{"n_layer": 16, "d_model": 256, "n_head": 4, "n_kv_head": 4, "head_dim": 64, "d_mlp": 768, "vocab_size": 2048, "activation": "gelu", "norm": "layernorm", "norm_place": "pre", "norm_eps": 1e-05, "positions": "learned", "qk_norm": false, "attn_scale": 0.125, "bias": "none", "tie_embeddings": false, "parallel_block": false, "extras": ["capped logits"], "init": "normal", "init_std_qkv": 0.0197, "init_std_o": 0.00349, "init_std_up": 0.0197, "init_std_down": 0.00349, "optimizer": "soap_variant", "lr": 0.00434, "beta1": 0.95, "beta2": 0.95, "weight_decay": 0.018, "lr_head": 0.00671, "warmup_steps": 200, "schedule": "wsd", "decay_fraction": 0.917, "decay_shape": "linear", "final_lr_fraction": 0.0, "batch_tokens": 65536, "seq_len": 1024, "doc_mask": false, "train_tokens": 432100000, "steps": 6594, "dataset": "wikipedia_en"}
Each number is 500 + 50 x the weight over its row's rms, rounded and kept within 0 to 999. Layers, rows and columns count from 0. Numbers have three digits each. The size before them is the row's rms in percent of the matrix's.

# layer 13 MLP up, 768x256, rms 0.182, rows 205-418, columns 192-255
104:490529540419542469558499548496476535587520600448632384496487492498544567431476513571426516429402523490557521445506442442487512501530451500469460550485553522561493493511615516424451461571439529
110:523478436458562590448539454481512512464523517540634543493492483511469544481502482452577437530482551488499548529414532428419506573523441539499533532486415550449490436526488535435401381501478481
092:388463514505533548397595471488388453423451493572577479499568554522480502455587467478443458526467497501497493451628566585506482537536511489557511542550477466461443431498484500444487493512543510
103:439511450475426591452493530538562560516495530523499454544479533395604592563473502550611361448507470569462435516427455529461452611606516515496479519489498495489609525458504600499396574596535613
097:508493496447509505535471498527477593489442521531510569531508383489519516500527541562523378614493452513398539469574444497530440402553589427571536491446472472478499548472539563471482487516524505
104:546471378501559475512504460512452480519542515515478516448529427495530558492486587445491457539537538565547511409473499508672492489472503480501484601643504474509572440509558603553564450478439500
099:547502358525585517421487564551493506516593475530519462427487507477400483553518423542536503569537508595542467514571523530480535474482406528537442423374491547453560525541482475384554446417447507
098:537517516522485496428501472475569587544465491446495492534523448519548537521497549490453488464506438547463467485528507399438604402501515551585422505567483538536405465625546527410454591557585558
104:583492475510423598481509467462431536573545485557541533470636573529480545513386509564474497525499488472458394471546561554576572503506437532472591581480505445551540464439491549449453536571488531
093:546567431515388451460477525372483509464521568458589452529526574498491483523523445351498547556474498629457463525518436488466454561511451559541512503485479448433431484580580445424476458605493441
109:554463429515509509525486429496475414516429436522499545533511569463466460510533496414483553546561570460401568441439577455458495576562497470526440607449614495521477445503491435517513508493518499
098:567504469486407492387498501427455551512548487458507484498502465409610503513481514450490556494448494554448508470517440408448562466513411365525460451545503457482504531489510451498548504465454612
103:494524521477432456490446534590496404505453523443482496536440550533415523534525483498437547552468573505494460493503569456428452531565558438485546488533450460431413488416543521532514437393421464
099:625378467531493481456470556499487527474551524431476415559558478440449565559479526514460481620500495501430450564571510419529504477455594448443469491442499494584471522546451492467485480460474461
100:536490442448507544493560525478561468529512549414483625524592491514497535483503409457502527481478422454574476475580490511562541561538475529512592467415497425444528444508518509486484518490420468
106:566501491506452484452518546530455454551521548519458531430490574537517467493546406504493519562556460527556456583642635389436505532567464467495451549500499539468468485476482545464581554468477401
094:445530508503517498500495499495446497476594465451484446451535582551427487481586498534546532580422578478451553559528449503538568557407518606517559402454481586455548531498501471447555526513438558
102:518433448475421545447541466523563527480460529536541474542494500478439436571493576468457432512561469547526457580491580545490457546509542510499511477498522497572469512495447454502553522509455552
091:499538507545447474480445553438447472547585555522524598596549542480469405479547560445489531517547473499513498598452486506538585478522493445492560522608547585615450489481464541467568657453470565
100:563529505562386451469539521590419517476548611491553498483534486488532503443560489512570390468495552509520577445567588462490462542458519514509512469532495535488443500515521485451585437607493509
094:526495448557480456431510511526621429510466525424491492461461505427505527526613422525542488454547515502498453518439446545490587494418492455533417454606527547504570508511499466525426477538425560
094:491506494508512529493502524490509478479510473456435450552500460475515484444476527656477499515558577384554538465527430536576527521453522445489488605542487383426498420397592564505541477591490475
101:507626518522517457521477521628491538530424548478626385527541372465493482566481455509549506497511438479489494529486511512534440589484519411482565540450518415515547458531492499569567418507451557
100:551540632474476470488600479576506471504549513446566416467444469483626394488537506571452440417473476619504464535550576476506550522427515413494507455476453492589436418515560510494455522529545528
098:504427492481531478560473527489564561541507533372557557513479522553499499455504596456505434405528517553515504522484476498445430455483495531548531543579436478552348472463632478479499523551557544
094:621497528455462550515443537414559541516538453527497457465438443521563583533444543464512512481501441470454523576482513533430442423503464517431442443530479446491499489491560496581505407563425488
098:393450515497489520506541511504512456442449493426525551457464498445469459482500489468423458589536484525524513474477375495536497535561475658456569519399478472502434446489503427519411525409516505
101:533515567391517457538402532492540536520558504520447419540472514432560426560550548484545386515527531540514488598484580477505527471439568483496580555561481374494444446515497545472380464506541486
108:479533524523459441502467509469472497512494469455492582381535519529446537383559588525486440497644569532577502486481564640539432456491557489506467511351384561522543420497470565495549429502514569
094:529506546479508494465472515576530550515564595440585569528495526531542442488504514488446542493525550546437451481542484632570523433515480585487546433547548493512439472514475446461491612483498564
107:514499530482503473326463498504593476520585433521494390491615439591567382493553453513462517449481472514580538522514459546563520443474423536499463611593587493510454455525447492511592563417473485
102:428462560547454484514381464490556586466435437514448616479452476475476515519585481505535524501455513462416436554455543456490530469528463466448520485536594561502508576483478442464424487495445597
099:466451473489481490473427497418455516469549462485566578557461597527473493447491487452495433533553561467475428496592480468474447509457528547554447514466470530538458599477572459516483568441453553
101:449440423419480546555594465534442596542487516509574494518567430499415532465426554504528521473533520568490506432427541425409489496475496499351512509563487483612572479442486459473470580490581443
098:506475483421480521530470446502491547491482580532493410451479438558472422558553478420469496506529493492501534406493422485640526477468558493506529640445452510547500507540448405598550485503467472
104:549544552471416564596507518574442507504540513559528405442475499448534528525400574597455528486469565436482572482406490525534475468477495546468557409511561420475492475449500533566422524585582599
100:512486454454400510466541426470485502549522432586537527512405407484465455539482580567548450487521500404560529556490489488511509565490512511531553526512644518468463513484468521448479502491464465
095:481574565500517465437553472544499578531458458516642630516495430548487503504423496547497445459476465485508486472438581439545561450452440405531493556442561494457479480526591549528539519617453468
126:531563452537434536481446485538513517489468518493508516513481429420469462493542501539537507501523454423422488521428488540499574531472479545503542534582425433498570530568486480576570397459442540
099:499541445424490443490547463451457473548516502529543566456463471505457534601469465440592516560525459549492497462529484483465566409528545432531451559516543440542562560496358563463479422471446525
104:595444615500492519504508460535437439456462423526485513469482485602458476521442483506536481402418513478491496414449457483530472510576469519458482553524472515564550532523521500499472591501470595
103:519452593502519496438547538582460391595483421611508504521469461497419465444549486533511455466526491541557547417478448532520443432545464474542403480520419398444522517526496506553393492524540528
098:452436464517462474471473491504490494494582611493504487504472544496503473461497466473512486439582503495516394570518577471496515392469488576436451553463504417467475524492515494528548458580511556
102:496525497424390522434459498479579655491496571471471414566481500528514508521444534474543431516485485494483524397511539474519496527481444489419538484448472429580461541501466465509536478500492550
102:435561526508468500437490464525506527432516448528491421492507481460495474479412574487515475559495423577564394445474509519505452515457651452527467484484461522549458419524520480472475463449457526
105:480497499421542473413539493465429451449496483463548573425538558511478462531558491579631562518511517485458448424557548522580509465545583506410423465507463521572587492437507521437432488543418427
101:656443583570456558439551484470565460501576560489520460484509522544417590494531524528505528521513483543415483570538565541528527482496522517512459447507524665467495623542441535353516439523425456
100:502399543514493476464450533549502505555544504496525490508478501492496473427578477429495461517491550474553525597523566555533490500458523494410507525470477441446451537453513565532544523491470629
096:543426552510443532532569455447496526542449481581519513620369533546537462484422425547425524529460500435513453527495430594476454539419462591543419471509524553583564514473512422521541496558453616
105:520483524609449550553493423517497487476442474555496506564511497498465530491516407503442575542483493517478457556570485577407535453440522451480476574486529559490491461441462562529480478491553428
096:454445410372576534517622517539523545477462520515471515468565501415511499635556521458509487499484513533545509511488497486456466425551526476552497458441563413421420448543437447560552529498534497
102:492439527549487624458591501485451464493386438579470516524453401547449479441556552451402522531437454519487490562446561456540520487529587544505470502488407444545542462497460488490470456475508408
096:460510492415537514454572499513476543467536555476463613503424526500411460524597572410483540520538590509454594548430419558457598509518548494561456471520566487451518484519463538532583566527527406
104:412572504474506552484551388507535471528484464474532453452412537534443508462476451443451467505535545462492437577535468560508561497467591483450568642499561459607510472536473530482447511496417514
092:559488413520533547420458469460442577525506552541542453480507485585474499521487463506454563495463603531412490498466538529443497509492497512540498474572470567477502447561575509590529525633538533
095:477449552564527434440506482487484459494568459537458536523452545562475469466494490502517515573451555598537462409441503586480535550427533511476490507477541524545391476491547505441486566494405532
098:477447428531464505463500561578542496440476567486476445566527446440617433520482477445559539484468562523551492574469563547488556489504516499492470503554583501476445483502526359490480465456450588
103:525472483451454405474537434385515493560556459539469485542466394492513533391463493479471503496550450534526514433433577494536466498407526472472506546495482566465499510492462511434519488532530490
101:595510531438480518482481482603491419561500474579564501519503441441512554498424422452582426549523509551458579444449551576504557518556543450521486513531432530544455492501530484512478438542504527
095:536479479474422465523446467438442427457416529493542459542506448533505493523531473599504487492485422475519464436470459554481413498538504444549517574531412536548565536558536381479566469571457523
094:503429431467525466457517402492508529491528534611483572473458441389515481487514408380406478446495568457546574507499525565464475519513556476549508542570514446589483464452435464478448496522459576
108:417477454557451472555493501488470586543543422496542593537509512568641429520514489510520481479446553366492488545544582431466498472512516572490476502538490523473563508595526489549420543568539432
102:409532408540486534500537441440537546539492559466461401476511482401520577474484465459581500455504526493530546488554552532476477454498512469552409502548557556537485554483468522463487533475520592
095:524505577512392544428500544549524476427562486589509502492501522452655593514456580501523446439403525533467453520484491526461600514427535443527489553429524540460524512417482504518416550532505565
101:532552426549573513461525604469555533436560573491450467481533504467460498461541489485495564451462558447470595551511562532545390433624442414482531503539442455503529462584555524541556505464492451
101:371490529533463481527453535521449513565470462628535438484488457509495441492495603602473536598543530492470504498558479474500500597482489503559495553554512485444566502424502451502425570481533449
101:466505576614504434488448493512368453558464532567505552476394414526435502568489511552448543504570488465437595417469609490516627571522451527558531535506490522540503589581528519519451502516500532
099:405436548543512544554525497467529456496508380561459527476515491504486485432461439512525521467434615534482479555518415490406556517455496495514450481572536494572481466415541522416540545551553552
094:458482467505460504457423551485518408486442445482509471488507390448478505565528527486473573517469546539485395539558509429480524483534501520519503450397531450527409477542577621513500505526474448
099:475455427495544598601540575537565456478505519469493487463478496518511467533556523406552492434461445461503383528535557415477506574435512486545492524477576620514442476548484520559400421521496533
095:594519483534495388524513448418474556447502528528596556461553543568438459569524437429490436533507571465518474505590484462416535521461466540572463350562407500581485529524484397545501473474618523
110:512534476595434556480608430510538454572457437484453508497508435507491470494549461396589529516489487439458519533484496501461521460525589417535496534526495549538620508445539455508497501625509433
102:574464590488512423456467489437483483563574540576554522524464523526500452546595427564482522499519528416520542493438506478504525483505459484473483540369453492585481524461576516434503421521557482
097:447470523503473550399507546421416499470421565565474416511462477503520537517426437527451450530516518457566482580519457491507531479517424504579522588532543489548434399559445530481452537525456514
099:515520491577568513481415482482414484508449477528462537568552504537563460557487427486441546613452385507504448396486575478520497504471585467506511506500528476508526518512555410447397554562533454
099:498495437482459518449503536548526519436529523540571405657378539519512440491491426481504489383463473565420447593580428432526409555493549589537416497554398490391514495489543408530472569504477467
104:555527518462606416381474487502536544445480538515566442515559543562362476500506427429574491502599539527426625451476516446460536454474582430559499465425567505527533481504484526540503402514562427
095:511541540536543484404525497480492523446462555490500453516510457488574493525449576484538613520529544495458497510555495539562505543549580379502555589457597464489487506453468452521572547518541502
099:568505501534368491456472482521560414508472546486496474585584496510534464491443498562489561504539481582574537538506512540480508515418533481496433487489525555499502470516438468509399515461487393
095:423592561512439557527593479377444520491416514524508505531665501467528516512562538477389482457530510536562386549433535487514439542448521496560548490577526453421426587417469514494442533508534477
091:628549520435448461503488539392543470559522405456467543561511479586436478521554491469465387619427556459541555531509494593520547511536551545396567454435543565519613457517532483467425450458415521
102:545450583484487545514530566479464551521516521509533523403413594403464556403518545459496501448465540587511432489458579590448448504500439535497554571519499516477452484505464511506478615580535500
109:536549415406517458473686496504458467502500467469568489584561524496515510439505469519411376505518470521470419465450527449547479529440524545405505525471484561414432462527463505554451546545462466
096:458527499493520557463452621375471435522516528489440565581545504440525424550415468548451542514376438542554417534414448422452465536577550542466488519487496496480486517488538465493577504555468585
099:478550549537522392545585533480486502425406518617557475512568472544530516491534483409423525616571504493468519476471536423452562482556493428587546530448518462525434517495500462498460470465464485
108:498442509455470509446536499489483513520483454531553512537464475441530498497532523487476497429471510466489452506526426492544489435483572534470437444534435507500464514529531550502434534444420399
099:616433528497498488484427486477458468471546429519482466447525427477460464508489495441536537478461506483547480432478552527516615425456596423592511518454443509382436504585462545582529486507523509
110:545496509512546501483515527427495482445559561524508469545452479446470460534431422422530570499521470545421522484603532507531577506450568411543500546519523344459392536443503480438431591509584531
099:399469554513516569522552459530515520605391481450446549481489525464392553531465547455616564485549485436417514459509531521525487560509473558581439517436547538483449488473487429531423506514534593
089:409465535487541579466538442549393532512494530514483498522529502471577449456605557573445538434508471500479472549461485550552476463481442421454527481539505520406505496492448606548523473519522543
104:540520534518475588516500514510532424499516516586546550534404516402543529500557531586436490486475524513485461466462521549553390441456493484519469481441481485450487463558468500408476451463560462
101:397538522492410409590577489538469560567461515499491562419612364530531499503548572479488448521532516507520514522470486463496455546427518508577506482478491436510429498465577520577586491540464457
101:512551520539491391461488590522528476364483458490573513441468576474561545519516541486431519419451490520466452452492558434491634491456496451521461543526524606454438548536509581477484487407511515
101:516527436538461445497403491456428440541478468457489560505489606435552522523511561501480549533460509563489479554466449432475546425371471507490504512528509571441510569509528468555463470507478473
107:502513592509487594540490487529549512414510405429459447447470544503477349613430563537458488512567499461498465517443582581455515515449560559601521547486452416486527488491430476512479547543516533
101:457460478545516528496490458518418465443617449466455537434467487549533440455424581519494532479530492545464474546511537483504464583480500535476491518528520488569450486458533497418495378592458533
100:478543393498499490500518464567515447491546527430524449455402503549542501535412529557547554515448510484442446467581453484483406500488509507531418516495520487543534486477544527442507499445537475
106:565431460536546516529533469430523406547469569394569474504498608504523545487440586467581539477557500578462435526549423511537514484520523444493591471396489454435485491462540527504505454523479416
103:495499459586617600487468464502465438414453523512548480582564504531531488482602518495474513555539491543474475486549594452481539542563501586511432506524457438435422487425542516540546487522437436
098:498514508492529548545461481554431459480534502532476483523603476570478545501576543539512455519472559466541557561477511443485487465522498541565557591441475481491474463420432577506480512510500633
101:422501478476516547416408508479422516476486490496485508516414458515535500537482440470576464501506495581505572502501431462513447506424440429389481489502540489563460476481487436492514578534588603
107:586501486456483563517447478412523502539585477502487438538412486564516459589479462460459474597482457558530529504474489427532557495524515448550462377531480553465523496493510595443570576506514448
100:532383556438502539542515480485504503404424554482552500511514502513475581413606561575468466410523416590430477557441480584560511515522504375582547384522577529526467455504485550479429489526445508
095:421478555584501549473472509577500451506519490443550530511459475499535440414520502440444517442557521452469444455587473533512457523531587482456447563486425506483549358522538595547431596533513421
099:444533446414515555582475531485403532543579530515578471532476554500526523516342520532490546463528538463528568486434466502514497486531506585554484471535493538480477491519458537549497362535596527
093:561484509429425482524512518501446555464511455562409489515398508544531536343436470432541523534438494526523434442467567523497510486574538587408474477463481532491525435467524416475515492544480552
092:463494466546494509515595539501543490624533583518493629524437419510582533406523483494455565528499581575514502481581580490499499547438442468531541416474508547527573616466531473469454515533479488
102:541454506445479549557470375373509562473420475531552527556542475451458499344385491506462436422544441413481481427482481528483498463565415526498418604423560445576495508571489485485496566510519485
084:505446460551513490576444469485529521538480510436557446418395494504388413485503482526397442507610486553507426464540583501463581393416477407501554549508530461527531500394480520481555508596482518
103:503511483433514579545456425453469456377527513487507540520515510425502450451563515550425510434518496517516538527559470511487563470471535490508462445595456566510545578499539596558542572477477514
094:453489463424526519485462476527588433471502459584585476536462458633437505485428546591515497536439431416475467455427470486523603501470509575538368485500507478462572506460590523515509518571510477
103:504542515521501561475456544551474515514392507515518439516466418543536547439494501553516456594555549568513575435428507576459503519499472493508505476589539549563466547475568457356551548457450516
097:586454494515470459462517436485553499451450514344476468512473406493525562490474511522507386498476527451640458419454573596476563592465524490528514511499537464565525508432473560518494519517457588
099:502575470427464519558449479471475457550499490438473521542554481476517514519510493497564569525532517518533548535477495428534482491575460509548478565498519474578463542496498498482428491506537543
101:553483479434442466532427526599501504472561528579574414463474497553467487633476494493472461522509459562545564471575471501483453494458601478545476463440489501573603424540538445481485492423496514
106:466453511529526521531562434516525506543469507543610448490540494561514535567552488416562494490459613492547599526472552543551510524543527444514559579472515573488442562430442471492405492413537528
100:600563474419562530525463506488579408556487540550566517450507527504539474436524417443498488507419580451504499533467458513517441545457413438513479495583503441523503448520499462517634449490489505
103:447578498520422543599512466452413499572390480508450465509590479593488513497504500432566549488519539626508526608476556448449515533461598521511489535409549453539481597497458536452577609456567494
099:448566448493481473456495531417504476543441550560523468542471512341376565529507540508482485493540574420480569480469463501422484490612547424550500570549573515500476401539500437396528561513503483
099:501461511619475559550521475437484552505468470573509509515478461526497526465508515482395550484556487543422457501525568479543518490516472512469516421617488444493468525509498468393542508515455502
102:529450442490446457556530489568507458556455567521553495493493598463540480408529531470533440473561531509444552421536435524470521492555482384427551484568484420541536429442496466597480549600567453
102:518533483536477547463493456419554511475507463428501460481480526448501554495585538464490602521531546462491462376488525519431483452442464490459488605543522514548522460421586545527417486500431523
117:539455536445457450485570493467453503556576429423473547543540483502434464441615522507575504545505646423493475456548529580571508506517554550484425564520548467534464550500429572373501528485534396
104:503466489552538566405480473511430495440530549643609489459563570480483523594542454561493451504488582443374515604486488446547541535524387424496499453481461464521521515546534483419522576421548478
097:525503487546533531542477566439489463491489513467489543452438502585583475469497484509377532440529508462524426551552538478491464513580485525512511510574445498500503445547544507401492427467461527
147:535477480512421542536454421464476470470449529454551490572464473525514469501494445429502424544517449449493452534476431540640533596497457551462533491428476517534513465603557556463557472458507564
097:513575557497494435381484466576468541454528512496539478545553484488459481493503423538445420527567537496471469485537435501567531478411453522437421402542520540514485434534525470540526482469572475
109:517587534532500538511498469497509551469547595461486463534496520551582509459461508481500432559489404457481445467589539536590466462493584438587527538524584441481511495483561587460475576485503563
097:500475477475549604516496551532535577456352503494511396573494493480500470500437632415433434499460516507398486448419509476464464513478551375566491516452413481465427485494486503477517504523538433
099:550474428437360473538470541454530478473473555488479413493517611464576628547464520551605544522458589463563515481507503516514424547494518487472466498537560596484474586563539569403509458475499543
094:556424550456461597458447520432521558515480493533377415568518534531473495503507484494502486461495510574502561482448464487533472503448500552468516535449571566518437542470465454534587568460441462
102:543503586423440598522495518518570475367504454420531469597533507456525614381566606558511532425470505569506482337502492448538509475474516449539519452453446563564401514438516548504382441488523497
097:404466541481558449487476598484465472648624386550441605548561479501437519525506592562525491471479500477472538384423499501548514439400489542532563525455440498416496608471493485508459489521576539
105:567471455455443424440499493468529475460511440489531459490538418543537516555464513515412524484493473458494502460467522387501462527497442420410475491499404455532522495559516560406398563497502580
094:447489479470519567519497502458470429550499551378509464518443485526569546438461453542492581428455516553474487539490466516519473487531456486561422542487535459594508565540397428506405632522502466
095:488500522409560537533564468550477515550507614549437457517467518529528495578532463521500520481485472424489524502583484488496442489517493509458568490536573479484500484528478601518395512448462461
108:451483500447481559477516460422502505503541504452577524511504454426484424470557553541493428519498443512513437503504481603519454472529458553524438564550543508476441423506450558427472452481504565
100:523526440483542513467505615536552506502465385543584521521475521565544469514498470484558482484552490494507458442530594389538500501521541517489520505506541549582480501528482459501544519385513387
097:468574488585551464465482468444455553482475507612461543487559461401484483398513457481554517523461488536466485486439507476504551485547500519549664427494531444528499429469449594542529530600472581
097:460494532533576485482480478474530456521490486442513449451502496536476472494572407447558488521404558445523497565455491395500439585493443483558428505485452461478540427606477565511547459520556528
108:438524605520447454515461410558435488439452467505444533604521591506457511506424455468514479486450597554438472508546551545527513560527532453503499519516445422528509437526482568473447538566549536
110:504576394513522580460510502531413560523518435532519550526480459469380475467516497496486442450441545528499469517532540442410468550490515466509533524515462471513541492490491557404487494564466588
099:539583465528421471521462585537485564549518496584579522561525576471443446534492501406473534448565543441502487454514535506532538391493499497431510470550490555474513457557492523505565469587538489
106:529494478482477540553501502482509444598478476525567600535610565457563496500482566462522538469539440542468388529468522541509391571468591519507595483493493510427547502521414540485464542453544502
101:504471398484543461495544481480408538451443551447631455431476433487389489480480482500512456500549519544525509496563519438507450630478429444489544413476512582502487407595455533491531510470484471
095:560509468476506597525533507568476492477518451470533479497559473526530430511532522508504412459502544492533411542537504463539522508579468501535459442484599485487503411525411437478550483509492514
096:493468417464494399471476475441577546522386531538552542440441526551483501577502525565527537580480478483551503494526568573518476461521431367524503506569501448583578519531527466584525524403491579
095:427454455479549577523491602610412510519529498514414498435473510383544441463518594521529485548498536538490468504585513594399613587500448453410456488575502431511430451565522455463400453491545488
095:493513476519474480525502442544453466623510494522416627444473499452510535494460492487486522460523506523468441568548438483517503458477487495423544477437511520491573578419497493559524492456534393
102:495501486546403495435577473501543538566413436450504479558549488478551539483505542501446458445520539468554533502548430562530524556498513516516434532467459455400493564494454500437547537580596443
097:540610469491520475475531620474501500482552517507462424509484446562528488498575505430546583542427486414504563495442526510463526392520505450453455455561369543501482490440489488469477520518522451
100:484579501551485485466486492449581450500500586581480503468434592378569516586494426443426466526586549504472490522568408542559511495506437475549532494541510453500459477499565567488485446471516478
093:536489374506526528451437447532549454544555484532410501498556512511513515549510532500448517524503487585516479450432506493575464479481412454493492499525502481493589506406511522557380580508509552
096:477551507501521605561490479430498464466513480445409536530562450437474441531480463551498556522506615528515518596527496522516530416463500590497398579396389378432522492477549432503477515527424533
107:552611494428449545541505534513536525438462531533595472507457536569485583519514470464442471510596417502525510519522488495519376495436515582449490548550469460509432517512556433451573502403425458
100:488475482550538418435610505429508498549533519529574558513467346493493558470601548428512475461517533569367443396448444541496474541527506511433520482519564553427505467427513527517565484563517506
097:601517454522604522471443545487574492516493565433501498431473377575544485509459541545589465473501503500591431467547440606475479470548545525513482531504482453458512491454534538558477499463586479
099:507504529501557445506497481454540453519513477507534567560522477492469509431459538430499468555502491547531424490527490434468568420426534556416535469501478410517465564508461384370479469591438521
100:470501457563446488426500478565453451577531520469518534438512493510433508500466480517570407453543507621563520574626509442452466583517516456476520500510481577556502472515518615495501501539388480
097:452507516477520545538518487500440517459435548531524429464510503581608439412535448306519474523567500426485555474427453502624522477534594504535576451451447493471474474493537441441490451432479401
101:503509470493409519566489527480506483417507460466450633555557533409504524500498544560484529465503487559447412503429484579539480551426444458594450427589516490442444502499529528444553495524551549
100:567561560485475479547462519456513424470464398469594464477548527626520496437488572456533453457631511505555507507506402570469554451578506566461414490518531549513613520464421504488463502487493399
100:479525532423525500500447551451501501429590474369589455571480453523475460456496534446432477466516557517506497493513549493579479446495460426580485521518458475502487542559496443414478617451465506
098:494499502490535394436545570475458488497571551536543456477435489524505426511401572483428491467528494510439545484429517490421469491509442520526566586400434477488492509531420392551541481487429500
094:509519427548502524432503460586515513435454498551446461525470521588538493471461552586497485495485522486452430435522461425576492434459468519423430480498551424487478456542544479578474549539461634
105:532548519488475567519423534372443463544464485527543505502533448476518509545446423530453519477524562566445467491530502511482451499455513516437513547522458532521562444512498515415519592546474446
099:509485524510545544471562411545477539461479541544457464465468457508494407581505434441470470549493480516559517489535533422604510573593456558609536511501528584481569564482519480491522533527491487
093:462607521462504518477444556460505433623500539412511566507472504478503517490432533500497442571642498532434594464487553356427463518439476491471468506546432527540480571482519552358506429439404552
100:500516494584554506469546525468456506523492502586576574535518508467452519553598435581499465496441563544542519524464500576497523475562442527530531495470556481505468488547483538529466610562595469
097:521495426445539458427475506567470475500574623494553519527433458536481538448497534594509446529454538460463430562467630527577473481500551606518533545516397442636466485501422559468552497543461465
101:411459515521520551455538520446467512601432485472476476486435548628436453527466502470497430428542497556486548531447495489480447431475519496472445453519489527574467541569625456417476535483487458
086:524515522518486453435366445599529457489473541589499506461497497477544433539531511479527509393455453450442513449548473517459503478601487489514499512446543484584538449453499448448487385506483449
101:444445510470465431460535533332569587525353499589523456560546528526434600546522552530495356520538432517452585492448516520516491496458500496424503562463538539511516521535445492391514463497500452
139:477436534470438583503469547519506446413471524481473515519548484535429464493554522498557502465547504445586506522521521542585433459562497624457561541483545520511497579575607523571554338458468505
101:508457473495433529472512490473548550609443533545471493562431572531487455517588438491479407461588503486558544476531485521565540467561539506466539489448549465541462429440522483487542469538470477
097:446585563489511466445492438551526475577482459544439535562457469551468429501594576487458492513501546486449495490555429459495514498499645431504476463484512543541534539585479495447510490548489543
096:528507514463502499486550534554599514389546547537533467491481416554527447471456428566422436513616532496521532518468453479505568504476506576547472547421500490456547552575463426523511537451544534
097:494499525411485629566531572459495520478473487373550521501553509409514466491421563499509534508442455533477454596450506500480548430406519449554395502548612540416497447474624500499458542536428543
101:537522549491483532466518429495530408496481462533436442419586501571519476475495469560530406505464543491488444423485468476374543444436482498499483549410548557452423500447520417450433476519487489
097:474472482501529449481414556536395534580528483532587551576490452460425572506458487590525497484510653500511561458592506493479498554561546482506565462481526497468520543464563484396543531452438483
099:441574526474484585502520452461455519453515576476459539468522590459545432481571485503499391476488482508448563467420500422472500520489374500608495488458482454460509566392485454519489534493394564
100:631588543442496508514560513518506483486528396503497513487527556610554459527531606460432487500515498480556527425463506515480496443517568493585473581499478586541362440578505503419395440547464468
097:575538459554486457387480510443593561518502438501547421607439497410475517502515550594430406462544478548576465528505602493541511519532571554463437405556496499518439573529469569498484459503461558
100:527454499420515468445480472427403480488539557514486508532534536548541435539514472462476540623510504512434454474455409427488464517539529505550441638450562449544460457543496515529433499569445496
096:512468496557462567485507532503516565486399523565549485567507452506476462491467485481564560511528482508466463563436549480397464451445517473583509474445446555601471396471576413561454562542452591
091:546607526451468532438367563609554558504531495413502568522478538497529497525489514600455414485546536589446496541553490512523404474497551498528485590532450510477518545447537463440487461568447549
099:505544414513496552474501479486393432542452543517518512572464450465623425566523548465601528510512449490467470499466554497545641429515464507550565514483462552554593515525532531550542542484533450
102:590463525355447485513417546471488506436498502572534367570525482478573575471581532506468514440494517566448532492450514543404506496539499538562573485449428518453550530504508585478545512503390456
097:454500383385566505519436561553533442546511432499481506514597462483431592524524454533504527545530545517549487522493576443573620605461524534477428442540467521493424558491477502524475484491542463
099:550455595476448562458516516527416483485425503414560445428502296433473440515479446470557418566465531461475534444453443512478566607530495542525427524533455508534518470523486504475534450515401456
103:512492479464481524480466488481449528493464615488491462464438535488503507506496513445537517513384580553419540489548526380512533454568464535452451460493420478564443398621469579508527519468514497
100:500409464570540477473564513552571488478473421545534463469457535563524473430455527450495443488473417440552491528453545460463540496512435561495513437410494355454518480462508514499545522542525505
100:506455545430530613428481467530611565517477504579539510551452482518617497611490519492496503524529564505544499449518474598532471501501496506545479470446538515427461557462475525599499510494534560
105:453499442448502490452428504455450492452534554449468505477524449500524514512519452448525481519456497538434561481430601500494521591412499475581471504552533440505620478500466542485460524499440475
096:448500448470438680450480430499492362484461587510512494491479527533438496449535485524531556481474487468457542560506463566458560471436472524508567424556396443502478558517492525490417488430480533
098:565492519479571394517464523588448507480423468470447421410535565483492515475511514524428475480528483609516534503483483435421505530518505482515491519519480467441454487533512563575544496450477468
097:446437425470493542520510536533497519481483518515505513565431569404550584547435519545483470576415435596574541517526485450511478427503501481445435516545467541516461492529554554418513621666479449
093:606471504499419522430613533519480590457542565463498479509557491540451494525530563541451480592475462452493504536459510483453459477450424557522520568513521530455466516466479508462421537522522528
103:435475594581443450488536537480569557492539544429556443460467504558498501431482468485535618525504450555501421433510518548506561455454511495526503567588512617436497555489421467457474522447527519
102:463478416450564566449493462473445561512461572545529534515413565521471447427559533541548491489545411544517455533468512494514483509455550545501640539550465514467520446505617491481508541527471588
103:461491577402511461460467440496535442463384603511558519545459532551603442510466569501482515522545565529503497568423519532499522490554522442548478457472492481485519392526467468473488432456487513
097:528447545536553521519445439521410520536511518392567453512457512491496563559499492492616463490577527489452483512437577608533535471498431514447533486509496553510542508523407432506462461471491542
100:500531415548529581506499462478454525519488536480516454504477443442507515451426477597490452445550542635537494489438502531566416550421498435425515474548496504479561535535512427522418567558441428
099:451479527439541540486489486530499631451473519491471431502512543526477528522578460559463453463521514546500533533434509464510579538556476457492483499513506448561564472485519493599435467505453613
100:456595444451602596459537570412605389507560532511543511488451509454538540436497492490534423471515512518409454453444531579429520462511517510500484459537501525612452451531513557531535534432558520
103:480508461444523488438643477469518587435520518497582499349546395494617483547412524507401501413536438436509525447599496556515553579481497551505533495504431521475527508506560507468456533498500555
106:463529496511576491447539506542516498557471570474443401535429465459491396576485569519522523553574516513528498505494446441550654477544478457550439505543484480591432550494497542415517514507465504
089:539474477465527438459524521431526509421539463497525513473525478531395528470484440485484515468525538477424483515449529545529559468502536477402451547441418569464415483461571515531461524477412465
097:504544529443483566462509490490515403458431469547433602576555536493533484530463530422432551536487453554539516531485539464558404430421507468562506491436523415451592542507424470566507463545526493
094:486552503444465581601539492514461474485611423471541404605518442492458496428486559535466499437530553523548563446517483520456549558504496501457521512462516498405382493450566565498477482565491458
096:444429457489568516452563544443508527468493500456534602490486436602547470434463510504531556503483525469462472479522482500630504575492429543542388460493535493462492519501544497539520538570468543
098:434460430449494532428558470559446492528438514440572523521414449489522515532487472554523501433536499487474473487471513377512362400477574551584420608518590501478515461483515506623533492522546548
094:586509516483496455443481521458490535558517407437527518576474449523554522471476540462525528415410510472453514494544441422466538494559467506573560501508515432506505537434458569567461645483488491
096:498551462519499523477535597486477439477441529547491528543508597514532400509385538563578496506478521406435509522441356479521598496470509465527487546546474471560529386565478389550545496497471542